Weights of a small transformer language model.
Size: vocabulary 6059, 3.24M parameters.
Architecture: RMSNorm before each block, rotary positions, normalized queries and keys, gated attention, learned residual scales, capped logits.
Training: 114M tokens, 3467 steps.
Each number is 128 + 32 x the weight over its row's rms, rounded and kept within 0 to 255. Layers, rows and columns count from 0. Numbers have three digits each. The size before them is the row's rms in percent of the matrix's.

# layer 3 MLP down (transposed), 256x96, rms 0.259, rows 108-201, columns 0-47
101:196085099145110175139146127101107125156149213137119080149083114117173145039095090069076159131126152096111122118131115160142085115105124162134154
091:120166095164070123132093127128109082172105102097139115124073133071095150117087146185090074137146177116159191092104118133122069180082165078149092
106:113153192142092078167146188147142093123130119183120172058141111210066162171117091135111134133143132093113117116141068101072216129070165136161096
109:094100119142112156071105133120134116072158129144213122161136139170089112162182132173093144133174134156202131162104096174135169128118123120179145
096:122189146107113139126130173148121106130122161093172084174178145187135150148047078112135146091188066128110129128138147140133093125090132090164159
105:120148115126128163140093183084092106132074078114116155116137117104125146143107149147090069102158111120121127155147152139106159056170118101134142
101:091130150137145141168161169164115100092054113121119096102115100067158155116160103108142104122117124130188055142127093130120161167162190136126071
093:191064132154141125115115077146176115142155160098125176169096119153112143179123096161162171146162191143098152083179091138134151096108180101122127
098:167158099109098146141099130139151161119108115126106092179123192064174126084123122183119136186126146150128143173111139187109097108060101132127093
103:136119106085134123175114056126143111158155171136168062085110133119156082100104128188121093133192097098117166156153134148157154124162213086103161
101:167158139074097119160187134188099131143126143103110124095119127115117146112179084096146118142129139098153153153176098151075087152097082126126165
099:111108137103153086103126120080134079103204105156116066077134121149117051112129131107130116135123107117106140142135153124174104179105153168103135
103:140118118116147157086142089168148085222122118183137137129094141084167088148058124108107123107205187175119145209159094135144085136131109195157137
102:079089187213147130104107106123131138101092195153184085096154128189090153097174133071128211108129107115105140174074113117121172147132100136152128
103:181107130082078169129100193113102166173102139074130100142133132145091118156118187244145193108123115128095169117145138093159154106143129142128097
100:138088151157172213130141093113165119175103130116129088133144110136146117089110213215105086112162124098080133097108129120183100131101189098108042
104:140135124079130126039081148101129070150151100178076110062162170161128140116184139144114158129109112122193132079100156163117093137129147136205042
094:161125095065146129105139115118144090128145105110165083097162211082173139179158115166176170166154088127154106129143171165147131154049104133142138
100:084142140166073068167144120105146123186093181119124139103134134107122042115183141122136135062106113091057074083061137138124087115092160132122117
089:100133083124181144139150076182153105164139165137090111066094149101128142146102073200077137110157097078144137113101138144075134125104137118159152
105:096120132093131158145154131082074111090152116098176151100170084100182066134125194105163082171108109154156180134148110129071141126124087143162153
100:066176112084118166184097200099115171184086132113081132150108174078140152071125113123090106130082128134168178132076103153119075118179097097121133
094:058096127203142134154055120110110130151112159090125160080128045138171130132086136142123147114094090079166167113208125176137054083148163090102168
096:085136044165170169142117139120125071144086140145141163132111094095142158134185108128130134137195102149105129127117150118183128083095173130118128
095:147117077079152176166172114163083109127131104114123087174151146113144148137114141092114136172098133133177115151128158096150098134136138110079099
100:124125095131114092124120098152178129118103170121132122132111111092130076082092113124229117129160182130128109109091152124112127132121172136058105
094:130112133147162133120101199118164151102099110112138154098150150104113141109138124148145145164202141149162088086127169105138147179131163134149087
096:115134083104081109108161079043131151067104133150157130113133166122108082095147188152165146094134108139153145093128138057150140149195094150127136
096:099181152067100117149227130112159106078151131093159161147134142150126106119152144124120090133146076125125102103128175122113118109111148102186133
103:097090137091143111146173133151112131128096182105100102143091149125084134084118137104115134152132154132142082119057112098196125125143191168062075
104:129132119162121176104087148136158115143104103122127112154115143126124101053140096145140168157150094167098116108084247141136145131117113091114155
104:134100128113131132138144119101165123143128180110073126102121116141053131130181130200089159133161147116091139142169125101165038155151141127155132
101:160111133084114161166101121132134160124094149170066105168124185103146138129141103087076145139109129112105132102090045095141144111136120076080100
107:181192136151054120101144109115154131130134092133191141125142104097096131122155147096096123160181059141096126115103176131130099140124173172083145
095:090166052141077138090087101119135099132123130090110112119153072118178102151100120134140126175173129159137113042134119171189096116151116102107168
090:087140149059121158078126096141105115134146127045157068089151146118145159085084143196110106112198134113144120134127088085162101119102105068116094
093:140118151162100135131104083143066079113166154103146069137147126118123183083099127151150111086171184181167134116101155118184128156146100088100088
103:143118180104154144111124141109169126131076132093128091135060095130127091131144114176070116126150136125179121170100146086122133138164141087104129
093:135151101141105134152182116100107159114140118133139116063174127155127101153080129155106138132147185111097089110120104142121120134145110124118111
108:132149162049096105132082183155093122148119140158181137160081074121117149142163113132091139161166189186118192178143187115067077168135069150124107
098:085155132081069104102053141140124156183069151159170201133081162142085061144105110074125128089150157145136133134213165124151101158110133127108130
101:178134079135116160134162138105172159149156202118070084118089065155152152114114128137165054129093198088098134067110086119126111144144126078157091
105:160153137122090101161148120088104128143077105195194159138121158119145159108111137167120125134044172167171114098134118173104117097126112155148170
095:120142116123111158165136081222055112177078101067143131169166102110108113121167107107156141148135109145102160107121116142101142125141109113137173
108:123113153112126165075121129142121111121127166089103095075185047100143102105136132141109174145084172144150178103123140142111157106120151123159184
094:029146165147131085108116143155196132153142144203129112120101160144156160128067125104142135201098135148121163128149169104142100109126145132073093
105:139149156155148126120124072130138113090136120118131128127123127086175115118100098109087074161115132174108108131062121139146102069110092119150110
095:086188161143167125154111065164134172131140106086153152197126090197102086093085071129098108180129135166099163114190137138100117144130061078143150
098:163103133094130104105112103168103096106136140112089106071140114093150103195093225091138133160092176074148107141069122091179108114190146084129163
112:109141134128140170095107129167153167149109160127125148133126146089171123135163104161137173125117119113124145069075108105176130163090113165091106
102:144106132104089109095113118145121156086107116116134030095142091102114148144095119124134167125183110134160141159100144085137158069086130166124136
115:141168170122112117153154119137134149122166117156090126134165162119139108219119152141068133082140094105149083148136101128125101146117097151180118
104:146101188175127105142157176106160087185099118148193159115125051078065131110171106125127164091101130176146116118101118059195147106139157102116137
093:127130120141119106094187077160164167099145083136103129111132120120139123092168133197085104142110122110104146144142058098119155074158147137126134
108:112102095110140140128143117114162144098114086188111110111177174165106160159166173124046143132106105100210149113131131091183156158100077136135159
108:138102153155176091125124084107158093104136114132109147144120050084124122100148085064112169127140124149174152086075135144133132152165185136132128
106:092133201091103155121124111133099148126133106143106146158166168113090122180172059146096133091139138117099145112140114108164158173114111124115142
115:141127141041155070130126107117234157180129105114101076129095141095151172144135123160105134119071114142140132152072130162135117103096128139093117
099:138120096138138136160168159119187168102100133154140103110135095097151148128072127102150115135203130184161095131193128110140139140071126147114137
107:154079138109106147112154123123125132111071175088123129094101148120128130100105171112137142109143145136160124152173147114137166177103149099094103
093:113164157110118139143159158119119125137161133123169108194094111051128049188133081134056091141096131153088081108077133101111146169137155163178147
090:117083060117162157141188102121137040143117093124106129123114104102087099133119187157134144152173115129178141083170130118125116170162085139121140
100:096059070115119157161144140143092143124094120117153096156179110134119099138140163147146068129098122192077168121125159166132094163182126118157170
098:140112123118161149130151053151204158157136174149116150137095088192143112127113141097165113070143177116138121121108079118141089103190152099154199
085:214109192089138175090100074094108149160085135136167101114145136179097099136142129219127089133134155130109109060065161146109113155164111152107129
102:079140118152161091116076181101142115133126127096074148122146100133151165112105111040086094131070142145120181149128139143141170142147136131140140
087:180138114161093135136115155188118057146055092069103143086128147138079121125119152125129134093064130124099142179156107131116138150148032142149150
105:075096112067162090153110194130107080126112141172144144151166160087130127086144183097139177155121105089137113161150148139079139091072158109073137
109:129200156121070125087144107105121132097155120142170116168123162115124099172096127160142132156138139097108097144138097142132103112107137101090214
103:092116156149150086115190115161116047188095158105086104125089098114135134182120092104156150089131122187113181155156156083170142087166091133118095
105:183128138183147111153198068096082121121104106185114113155154156114148123163128137146180141106165172094129161108167052179123180161107104113174132
102:121076105106127155134099118123121150097073096139169157177156091115172105139071076155151172111147156080088082099155192093188118124172126103150089
105:157092099181172138106120131120159100088123092098036195197074109137163121104133166136125134102092085075109102195153114097117148163159113136092094
097:134105082129152178116104184113174155112117111108068160141082096095157151230117175109125174151165112118151121102113129156189122070145242108089114
106:134198147128154147142199138093152082088139109119182167139130099071148077163179116120152182121087130084152086115123137187202114148136167121107108
098:139091113162088179070120079172111124136170127141158120136145134169130143173130117176084109132094168122100116156134142125118156124161110153095176
109:069155142094024152113162145109138207155091119139105146099116144102081094111151106104100055166161073149102114145171158128127157113124135150092177
099:150163088185133058150155154194098146122136106112112155129130141098120097115169105094147150111117184087152116114075151121107107102170171103086113
100:088116133139093060145108105139069091151116149141152167108155108119158068156121087144127175149147083088137120129133062147128086120128135173108135
096:110140137129138133129176123160123087153140138181098136125171112127201079123123070144129100113133150089164175131103099149154138146135121157121117
094:137140168150101088086120075084160147173095173093160094130108096104117063029156149101166102157191155165105119156134153165141130097145155107101094
094:148128143100097155139155054117102108157097108173189120124155098140137144145087127175145067094110112111112139152138091141128128142092032117125120
095:106145172120135157066117183175134093154131104115134121151196090082103136196134126133073093115120204095149157139100095117143148142151103102144165
105:181179128092052121106086067106153153104154148096177155141144162163117093136127161145107157152132107099126141106119143134121091136118093087125155
107:143102173094131147127103164133111124162174074120164163101161075127101108145190095113093100124206139100122098114089123141128122113131134166090115
091:136142091072113191145202153143131138162126097175102089165145159100107171119127137154135131152111151053142081198087125071158097184101060125172157
105:176167150126149151146134133116138135112115106166156150152171126146122141125208154171076133097130077090121172113167092127161133085146134104108106
110:119158161152126106150173126117135158159126119119085133152169080104134090106093151211128099109108108119179123107127105100107136138105149146116125
100:145171131092104119126188160177170159109141163080161143123194186119064136111135111129130151161160157125136126165118136163084100153107137149110092
094:102110140041110156129151046149118086087127109179148114106104072079115113103144123073130109095186132145169134111121078130146130157092132087143144
097:132105139096121121186193112075031116148087130123150178131090176157146203108101138117107118147157128117119170190101098147146047114119164134121135
103:128120189105121153121122094104091107134140118120162125134115060157138138112127184157110143133152151099183062163051162072119115161102197136073095
097:170140110160113124092118158163143146131041091113155087131183123115162153158122093068106095112084058154124127152169082147169156079198122162162161
098:170136123078154113146146139145099068095156139173075142140054147108119115113094092130154135190134079184102150122078088113119121117087083107155173
# layer 3 MLP gate, 256x96, rms 0.236, rows 109-202, columns 0-47
098:158125101168147102150091169139207122132196127170216124144155083158130115137070108105108171100112146149085168143162138144134131113082126068135178
103:097178168139119108179070108146117112038130105112131138085129118211097105101184060094134164112135100166047113119134089151104127089062127150116127
107:128128138128144144122159053139140107142133130171155053197167084112144137105168089081035163037083090126180123133095107153149156084160139086147107
094:093173123144075104080092103124099146120177176096122186118130113133096086116117126124124153079141140107100163100163150121101116186160110107146113
103:102134190149130144163104128063133178129086138103096118123091139064081212132124131101120145124150029132130133143155140104065183085089160130110134
098:133070188114152143132131119114118080158203145118156112124115157071102162156092109075132174068133094106157064177146116127092142135112139165077084
105:129092159135114094093083120129151143137183175142130099142116132142095191158132102125121176137089101139153157085136091089171150118100124159110187
104:131159069133167175117191086192123151124103133107105112089089076130071141177101083126143096149121152107098123141116151137113153155147144125152126
105:132146155149132125065156178155085127109131100092089166144175098145116146126166124121108213120097172154068115081102148128101111107113068128140148
105:099146138131138161134148154173108101102162160095137119119109133104128133048118079093139138184156092102128117094080148199112131065186089129081198
095:091182146148106137151149122164154150180171101139150155134140083152094119139131128094102079118124146105091160097144211158115128160107113104134183
097:116092140131169139099144129115164106129172150195100115150111083096154193126067138158124123155125087045083127106156143179184132115101099142191093
095:171145130092178207106174161140143151128143068162099194167140145100131113174121104099095099148198123178171110126121124151092135194143112115110143
097:114088143137182095153107126055152128093163108147136186114190122141096138173124076060119119128102125119158108170094115099117117123084130128108121
095:133108113137081113154136107057149124127168101151175135181150126117082126183147191138098111164184106104172140121129107042164110129198113140116189
103:183118191144111100129135122154163150148151139142187111112114109103178119118126125066163157077122075105067148121184102108161112105096154106076155
101:154128177192109124188119151171117169131157190089105141178175127101186168104107139143071167128080081131152132131161153069147091093108105133177155
099:083071169141070145088160110118100117094078107168100119148139131095142129141165084142157133084065140138140078106103120102134110145118133158158142
088:120082129154132082129140121099095144173165098154121140110089147147119116168102183172102126114085161200082096164094077099171163142170116149105151
099:111092114117154094110100058154106051136178127162112155151046153110065144106112081094140149141142123097125103117111091078164093098074107088114122
104:102080125129166125142195030094093086136145086123123159160141149150124116188120117114142098111090062088128166165085149100082086098130151093124072
108:151191099105159157155088086167156140108138130111191092148077085127096099102122125129147089098122147175096123115061121149082155143104097129200103
079:156132123139126128164144127122103164123103151091103086148111145146122140119079147082129220176154113126179116123176152128124101108181072166156125
091:183083110114125118128152136073175099145150149165155116141174171142085186153111138128159087138139096058102072169109111122138112146093161101094182
095:129106074132098085104163097025173114154103039119058084119151146149148144131143100116117090134108076145158071190172121109216195115095121158095149
101:129101159138145119112096182119138158135105118101141154115161146121106122094142137174108137109225097147137110129140185051154107160116108088141106
099:096183138129118099114129104158117080159183157125148143109108118108187142176136115133144120187108091121108069133160126117135119129116108086110143
095:128127130151131094131195134125116136090121186111133214102087108113152129107097168084126129159137103161150088090167182127151110088168127120132096
095:201140197108113138140103143118108114160120074119119107147125076091155118110130067137109145133128126164142056139105106172072084137099084076127152
094:130128097163096204145045125123189057136143064149171126144157143150097167166106148056109142157084139149102162104094110069143100104198110074145148
102:140144118154094126150136055062138158122160135136103181184115107109085196136145178151063106099085122090086180120115147135146096122151078075135150
107:130089057084128118156146120080122139134140103124142109131098098128141166106077158107113080126131084135054131125160095130041180104129130111117185
089:156083130093194162146141119042115101143132140131140080176108164119116172144102111057103114095086062108071129134129118127108162116135073133136115
101:137164165124150134100086061113188149154087110155109138128080156120116153103153093101110095138091135116175137118179156126081163152165121176118097
102:080162092160178104145162086097167121132094140107087128141107159161147199135120116137092135145153149154146166153140189143112139100122141082052114
101:139180139081151148115121148140128121124125124132164124123155105089087109138186176083175194146142105083085095113092076141117121087113130155113109
102:110126184128137171072184070101097104130149161083149057066085120098127123147108091077123121122081061104138111140104070111157113117108128127116164
091:125194136140124156122089045053124100146140114181142118142078123152151184087144135157098132127129140112129170100070082121162133115101127142125130
106:103106152083065136135089203116109167113156148143151078150070088063092172149130109158144089114093133113083068132156087122142095082077079145090079
113:089165133159140095120130123101117093135174189161123126149162118140091083137151103136141149095089119128092170100096131129140134180110150101132116
105:098100076122163109119129105082133097127184123147155094214147082110075126149167144127091162122053050087146148118097150120116149109131125163106174
110:182130158088113163145153112087094108081115075204149148134123133140122128123127189156142107146066212158125102087137120112115125115163115162133184
093:133047166110148148143134114077140184094145156151176106192129128147114096126087181158125161105144120087058118139078134138132162181143108140118127
105:095157126173140121165127149105098116142147161200118170082129132123134115196148161189094174104052080091130103184157134141083124098087135119151122
099:114135203198129148096117129237089116120145135084062135163154167131099196059146130115135130137125167135124143072095149119137174065121132120132146
110:117131094109159142102117086108123123182132152084176149149094099138145188156117167108178175061123113111141152153200177203122154135169178097088117
093:090083083083179129151090149095160166128169097171079101149124142072114128148107121043105116057080114136111111106135142127111172103132060086131154
097:098116155128162112140163118140148167148133130085125170100101133098132139149085085092151190121140112120139092081164099154089120185142115179070170
106:126166097130167157186110139086113138161129119077132153108056121133118131108126107107106166114169129121124130156147170115104133107052175096156119
096:177101165128147187124152074133114184140076125082083080142070107126142107159137150112133157116119129184148104157160166110141141059149126113091151
112:143112002120124098172170154112142141056126134138127156114112103170102140068107170137127129142100138183131122135176131105193154102139118102105145
100:118078131149146092133131151059110100181105157188165153143121085068111156115124142165126092119092102159116121096095111037159111093139131101103133
091:103156101183181114166097109125152153123136162102115157180249111130165102129135119174134140112183123110087109088112119085130095133143145061067144
103:116154116119139130137142101127142103156082107174138113129177187129124111170132163068104104133100102124083164060196154114119151109134090151134171
095:074112070136140169157063170151085130086162118059103129085110128112112105118159090087150136127151138104154098130075174120137125071137128128203139
102:135136117137153168138150093129109103201067167133149155084067097090153094114172107144087141156071098137144144099156074161158114175196092137163138
076:122076119167127170094113138155038079090141158177151163109185134146154137086082141107158134123211115131106098144183120069131130178128093120144077
102:130114135135190180126136127173153128080108098137092091130099099105189097117116103131142129154133137162161121127203114098146088169151091086133103
105:086144120125110079096119067142114084165139148167129148131136141114101090136166069092086107139107133121099162138120083155126073113166112158123095
095:121095134067157125094100134120101071186195123176209131148076058100160086140130108154111097149068146139132122109080074097151079107137120125116130
096:108144109144131091124084132115132178112169141124200109153117160141148158134113177149078134161114164129072141173123154117098104128064090072062121
102:114165079157106137160127116108174165114157167058115145209203125099117060112122159174122169136168161136166124121141156185124123127146207126118139
099:141123085089131120133126127070084037111081125130078144130106134114097191149113088123075152107074065151072123170140142120151143154129097146096064
091:226132078147070101152105080102106157147129143182121130137074113145131146133154111102092133143106117160203111145117110136133158167202161145087191
095:122161117117188114110111162119117106142140116107130147092171111134112129095101119078113124100066149140101136198141166110152117147128108109181101
096:114167149079128153130112137150164159107118134074112067163163092117167188084141132132130140153117138192147106095078130156118142165123157073128119
089:139043116110202123147139125072122133128102161163134128120086066139095133132064096093059148088080067142126083115094126170158158115127149091071153
103:122113138132227146144140088132132074130110138126191110156120077148090115085104125104108136093120104125122099108119137155139142037151053102142107
091:083079091097162096122125089122092089173129137136181166115085152111148162168111113182162102051103142077170128103119126051139120083124148134095102
105:026116067090167113118060143136106140191154137094174136115115136137168102090084150086092101141112130142125134122128077101108110140102086138064186
092:148112109139131142078167089061129052116182119179109129083089064142130145154097126155070097066087095110142129131126142147132094109142108090129147
112:133069122186209157099104103128150113113160140112131180195123128136141162161117153157144084087083068056114095162095122075129146154122073133108146
094:154093108137113121173099048145113151102149165167127051148169099178158192103098107109090109130105175173147136115115147080152099142144111206094159
114:157072108169128087121073087107114150172134114151100156149149097167146194120111139166136070119132164074115150142091095095101090131137162143174148
097:084120123127153140140181075159098098155169095185168092096088104169123128149153181093129135130124127187138075143136185146089128123104178144110165
107:171115070158144106170147132067110141124113125139116138187109090137110147168123152140114197116086094161091169089066116098126154122085141144141122
096:157142146176133171144115162186087101097100150114219151119127124125128128114143181113130198118225168119125146141133152176143091063129180145145169
098:096149142130160144086166112056138146121148166110112113177092104143149184152106174150099086167091101139091206136039146123179121118148128149136112
094:145093152137164097099140032085171136201064046124124124145116158126152122112108106076097064091133111128129089106114111105162080100125126150142087
094:134138134148105144105115122124086126067135138096104094106123120155126085091164065123163172178164131113088076145143130133130133107148094133147119
086:118118105166183189116120186153105125114146103120076096158122111179158127151163174154080162153107107090133129114125153086164076147083145110153117
102:142092134117117102165098116101104104143122158164133113131091212159153132125088144121149151117170108100062096107126154129134075097078116148159149
091:134179137148138177128070160182116162097136141101088095156149172150113086129173151103127134193144141110130154109117145106135108129134184092180174
095:137119111119207142162107112060134111098104170158073126144071138130126167109120137095134145158074149122139093098128107125079131101141096141106091
087:180167158114138105104147141078138092097175118101123092097119112118138146217130135090100136129035102102129123043100133102117127115105096205145101
102:168094153151166083148178087133146103154165119175146178143056057116142103135088224162112163128083093126102141057123155106148123106094068121158170
118:147168128149118123163156087175199178107111124130084087150163085116097119132113134182103133115133190072142150154139139120154140132124162115099108
079:119127146155162120171122069089115113175130160146158155088105098098146147137086068124082146096159099155113179108068092104142169117166118166100167
101:124132168094132158146104147108073132089168074169127137122115150147112131176148118120144125081137083213114128121113104140131138134137131097115131
101:144118125090099135167141161110131187103077120128146185205096128125124093155112106090118101134125163118079111125010086144121128125153145166129197
102:123067110124200184128126072179090150084125101213165177083107130141151131145124082134126174106068112133187124098088151125151158104146123128110147
101:117079154130178113172099089115074115104135157091130167161096117133095090159074116186109183119133133163131127125086099161127078173052152148149141
096:195121158170150150125137049136105075148148104171077157096080046111095140099111156119168121090133136170089105175124144070158119085129122133142140
096:140065133157194170110165094136171137150114093161171102178110102130137114064090145101060150091095071131073154148166136171103093151150095126101160
# layer 3 MLP up, 256x96, rms 0.251, rows 109-202, columns 0-47
092:168099149073179095108134150098139179085141117147084077040170119122109096102149093143137196169146127194138048121147139172116145118167117121134135
106:121127188201135093156133106129069135118155127055107115090097140170162170143176111129101139118131074134117148182151118169146100162057110145114135
109:120079157151126108073080086105108115100129150118200127143079083157106131126130160123093138123164164158160174171082121128153162098139107129119152
099:109121075134163043136152122111091089124147126138126144095111109116079106124173140182112157127147155157150223094163174083189149171113171119130154
111:132117102121157175104114171165098146095122083139153107117146179123097103171056156115150153102186105138144140130125186105117108078174127147088124
100:121114056135091079124098128096176184169111087105126076143154050078080171096152107134165168152103126196147109109184144152110156133104115155099120
091:117098136108124159155200163128099144063130109130113106194154081138130129124147168133146054095143068104132103105070157097110103163137087128125101
097:107126096119162174119142124147161108113152128178137155113069144052159133158096017088105146141131111069148128123132131175060083088128096113128137
100:148083111098049139144101190154160224089131141125166095156143151115112145132108169156125125118136120143114163128156146042147146118134100132108115
097:157111123177122191151127134098079068119090114059130144128096103089129060168151152189154093122164138111200166205144167060138131047164106112150110
096:100126167135103152141143132114126151143117178163118175069157100105180134118136182096158139136105156112124071155171142197144116168104130112127059
111:167169100092115112191075085120186143126109119146123091065123135127155101173111160105146114158137184134172102153154121093102108089132154157157194
099:101174105107127163120174169147105126137097139098161132117110112119107091148141104136161122193108104135104105115111095129072092119143080144101161
104:135139138126120198118157156098122143127079147133139098160101104154122107123088166118143091123153141142103188137171110119117194149173129202143070
109:116153114097149139137147117141158122121145096104128170049118151092122071117131131119146167102144098097088128091047096161120120154139123079134141
115:124171153150083096051129152170114105144167139137150109110155083153152079086156134079125123136112167128131117107151136144165080113152149124119090
089:098165106160144154181106160145119149097091168100141109120122195168148097118123161157176155112071117088125099107089176093190121095109112135177109
100:157151108134120095207138067095090103120122105175109041098117107156122156143135079142137095077082126170120096151155112144144117050140126129101083
093:132135173127113090125153093188199123110150184133161080159122134120096086138151152161122184157089111133128160123124114118146134154107096135112130
102:085180148144134165141124123121130225112135101108185162113194139100133162156171127148210141112121163108170163128066108143059134121081167116127070
105:097172111077143137220149167138143135105106154095125090081197127095150158151105081111109129151127136106126148135079133082129122107168117130125184
091:118141104176145099172166186123091132115125122101102107109127103159107181116184094160123091175155082095186118179133094129159135125147087095141150
102:078083229105141134106147142148128122101159094081131145174138141176085050102095160111125081148119088156142153086142142096139131169195090137115125
097:181142203114086057170104145063142146135137134116132183131078119075176145148146062125172100147074124115108132127112125152141151099133162113108160
087:119140091140061100134098135063105117126113173127106212142195116153095110112159130180138168094172112109071092118126153086133110149095155106086142
087:151098126123143093113155099111104067161120162154105134113130089100136127128116138107058087092127107140099114166177120135190142086106132083133149
093:090158109141218198138096203181117072152134173110132104099168105130132139101093132152169184186133106123173168060176101203165132132127159138174102
092:093176101129127109125181144130090092135065154142144111121136086138134146139096164114189130136117102141116083042089114127155110105091152106120035
105:097144058162081116057136146106135164122080080170116147152128100169084110066161188127134149144156154105114132147085104209090187134149106125129128
103:106052122186057190171123177131193092113141156143160137124126162149140113081108193179188146115153132133099166140095096114173114132138145075136147
101:087098140074166128117138107075134134148132139094081151112155043100095138127108087118127145090114130119138175124119146056093118098120113128134201
107:116086173126122072174101122157149119146103113206137089161107096112069136107160092124110163124077136124141131115133133093141132124154141131146090
113:124149149102125112097108082136143100092081137153171199104117112119155134148132150083116128144151054137152142109118099158126082133106128149107114
100:104165105147127114095112157075109156160110098130164158152140099138143121181096171194132148162199094157120105113083117110165113156113083070101141
101:175146146094135144144110143152163148171123116147115095103167096095129134121183117072151162154121115148137074098191167047128108152164155115069077
100:082071141107113104136145098094156154073177128133128108199134155151115061134220154115093142124178123115122147143128149103115174144179122123110139
101:178177195131116111149159047114111117138091176073126162075112160142089143098129110097154148158144132118161133095081112141140145169141161114102170
094:113140135151125192111197091140116176117128102126163121108167111081119074124081110146144106151140121136111128135095130140124140132100122123117100
117:175151091091132105180101158162166131107089155108163077143110175078115083221156126131112141182155131181175151111166097130145162144075137149100094
096:140083113175099126123103143122062137110166126177078181122169112138123078141126189113114124114074150139117139125084112141092107145178165109132110
105:131103101081132181165152078103141136101161128130111088132140074191144148119204083141096108091202142046148109081141165144147112168159172091148102
090:148077143104089129111098073117133077173170098179104119146131072101192199171139099112146122137113069130155109141140144136143120122143158159108130
095:115121152137115141154071156095148142063152114125105195135118146138117204145129146094080150219164100169134146118146139101133148168130193165154135
111:127162133112143153133119136215149106155122148134155169081146081139145123088098156120107136131105139119093091110165156149164102133081151074161175
096:115106189162159130146098094148092131155142102123141165128101196178124194120172114107100122154131115113097103142048114177142089129058118132096121
103:105118149089088102117116174164106159114145133090140177124130154170143127108092164157163106152152152177083125148073140094126089062152139094130126
105:092114157091115124160142106112126137116161099102121110152139113185118100069062145108139118160172118114106077160140184155132071143072102094159136
100:060142132144131147158139139092198089126119170145076082129161084155139056144133161146114144100112122154146071160106150132130144130139123064131112
111:119046175097123095138095128110183135156124114201126135124106124141082118156148123100163095108072116119163122130113124088109095106135108120158099
097:172121113105109117118161093190144150108117133128123063127133055109166202116140124095076207152113089064122173171086126104187145113116076099118136
117:083084056085086136104175154148117143049152157149118159213157130156124118112148121129145148156139133154102057150158112096137135139126115136091130
100:196129096143149121130117126077129117181152108152134147153041128100137114141150076161152178101137150159122119195118161094163120116142087055077158
099:145145153124163126115157075074104074145109114164175124208102109075100140106083139102188079130097151073132115151110124134096129116154125168118175
110:201165127094111145132105117098155106165119138092097163084081127080136150168100098168113138157141134145138129107121194165163176097131163173126201
106:100176084110171149230123116094130069118148102135084128077097201144125140140121081183143140158145138185155132113153166159140119143097160144121082
106:158081119116098155101120175171183184066122146087115160162107147089113199137185050129144162165164139135102085116102133156137107181089102123101131
074:083103115243056134107171122143060127120095136129151145139139094110106089133110135122131111097198157099132090095184102077136089158180122081156144
103:114071149085210149121125132129148130108114032120140077068130057147193133098129157113156183076159117176168119133170097120141097160098175136181125
097:133141103154104183138125200191104199103155159109120150073122163143080125122204153122139142169103099099210146121132096098200153144094118081118095
096:088151103149151118134086135115123143152154094166151156093064036126113113112114187125125134170139156145109086113091135153073141110149196185123117
100:080166144128109134100137140157085114195161191114084194161159136139133053138149091121129111126090150116149140171119106114128177167166148148164140
105:125175195111100079138170151109078099101107117119155145055114112132125157097180138128106136100147124135187040118081110143109119129115092120081137
100:033140110105114131143133082143185205162126115108084108123072161138079154133147142169150094108181134089149105112102116174103023134194140098155125
080:198108130124151121114085071115089088148092147178134156091122086111111110082024091150161126125121106124109120100109152161156127085139152098123135
095:127159167131146123135139160142144098149169108161093146103131094057139128126120081083114188133086132143137182092093101165166143093086069115072169
080:115091082105141151126117130115162156123115140108105104135163172182094112105158135179100174202069128139174094119148123109150179143139158099132115
105:073141145032122107166123167181087051125132152140142137105129194088142128120135165143131102145096119108119120190179137130079155076083130136086123
110:135169135154050097090122151141145168119142092131124164149122195104180140109092099173138125105144122095100160101130120104169064122107162103099164
099:090173114195124140136165134142152123178119164152061088133111119087153164102140158103154185062099135149121094133126157068121141119135140117117132
098:222161183166091118118161166166142165038095090091118063106179135144153141111191138120117127114073115126141093080142118135161143105095130163154054
101:139104090128095126143071129122112172153111076123165151145152135143207093144109130118105167099145152039173069104113165098145147116110150072162138
098:083051125090134119100119110150108111109131135155130108221079093132155144161085097195121147092070115112122145126130122130119146084132093145105137
097:093120169107123135087125148099123106122152103113115169141071143163129076195117174099136064107125107091132113107073082119097141050117194159139121
103:139162075156140161113153157140131103124108156095148143148198178155167117148101186081135141122133164083111168119119163169148120122073087162098128
100:051167102153134106092095117155128144154093180121116151133105147141118093183120105162194158154089134117100087107103128145186136041159114163154123
101:178171130111114178190152101182147154115066160108116141119114166117096133101165156124099124127200123162176152180147081131139130179105138141146126
104:047173143112154127160134200112140162094127106168106099090130108150100161117136080128141035168156089094097175135130112129137126092139064156150076
101:158120106161156125152114082116134110095094122059212129113171104149134127137169134098164151138120187090192106102108123142134100127073153191070129
104:081157122149102195114162048142131119149106114166112157131150144092160073110146106168151127162139151062132141127076118119167128168095172184153122
093:186139167133101101170080102164090092158160089136109143142130213144129114131127094140070138150102138156148071143151098123120142098178154145139105
082:152113195105138073154093106100150123154139179079142167135133112119126126116100132091106138118119124145113174088077061117126105133099167164151111
080:090175144219100188133175141116088164097140129161129154106122221138097092139163106144202153114132138132134140153135142126128140139111116112196075
083:099117107153189174112099146156101131172111136172066178080129102111116163094117120136135122113094114170138126151098173086134182116108189182114067
105:150124118112091190119102187091104180152130129131155167114135086133129078124163094129119082125185173099094112171108096115146192118086082186108110
091:174160136113122137119110100079112148133169157114210164079154104139113154101109113131111111165127118166183058098051153132168131147158135160112108
110:153122112105101130162176119132108137080124081173093192164109121111097120112091160172131114065117122085110084092149148064190203162101150112130102
099:142095102117176108131137096131148071157144118108103117129083064085152092098091062204054129116085139122153112145143147151158148129110190138095142
105:137079098168146144094155149128167136081096159118137138131141117114076140073150145084118152097120116122133133162132164117097114122129123194118109
093:108090182117162120152146131125117124131149130178139082108111171127118172135106170179151101166129110131129087144125145150120119128089107159122076
098:183163112142105138116152161117126153118085051130103168063120089053122076091139107058095170137153156145098159080134088116148140150106107100139102
102:137156112133168133115153076094176134106164100078142138128171106154126121128122172157076154157151139172192098172096160113142161130187176156131046
099:131139190100156172161163126121153151109105166121095129146125158129162085067115139151149112184175147078091139100087081163081095139105131109138110
099:190101105085079118160144123151105113114144142153067106091095131074062140174105181140156144124159138150138081115112121129149144107115144149154143
089:057170135163132139155176143124127203080117133110113121158073119118116070133133141182117115159128111156130182134120114117131132112177138145120073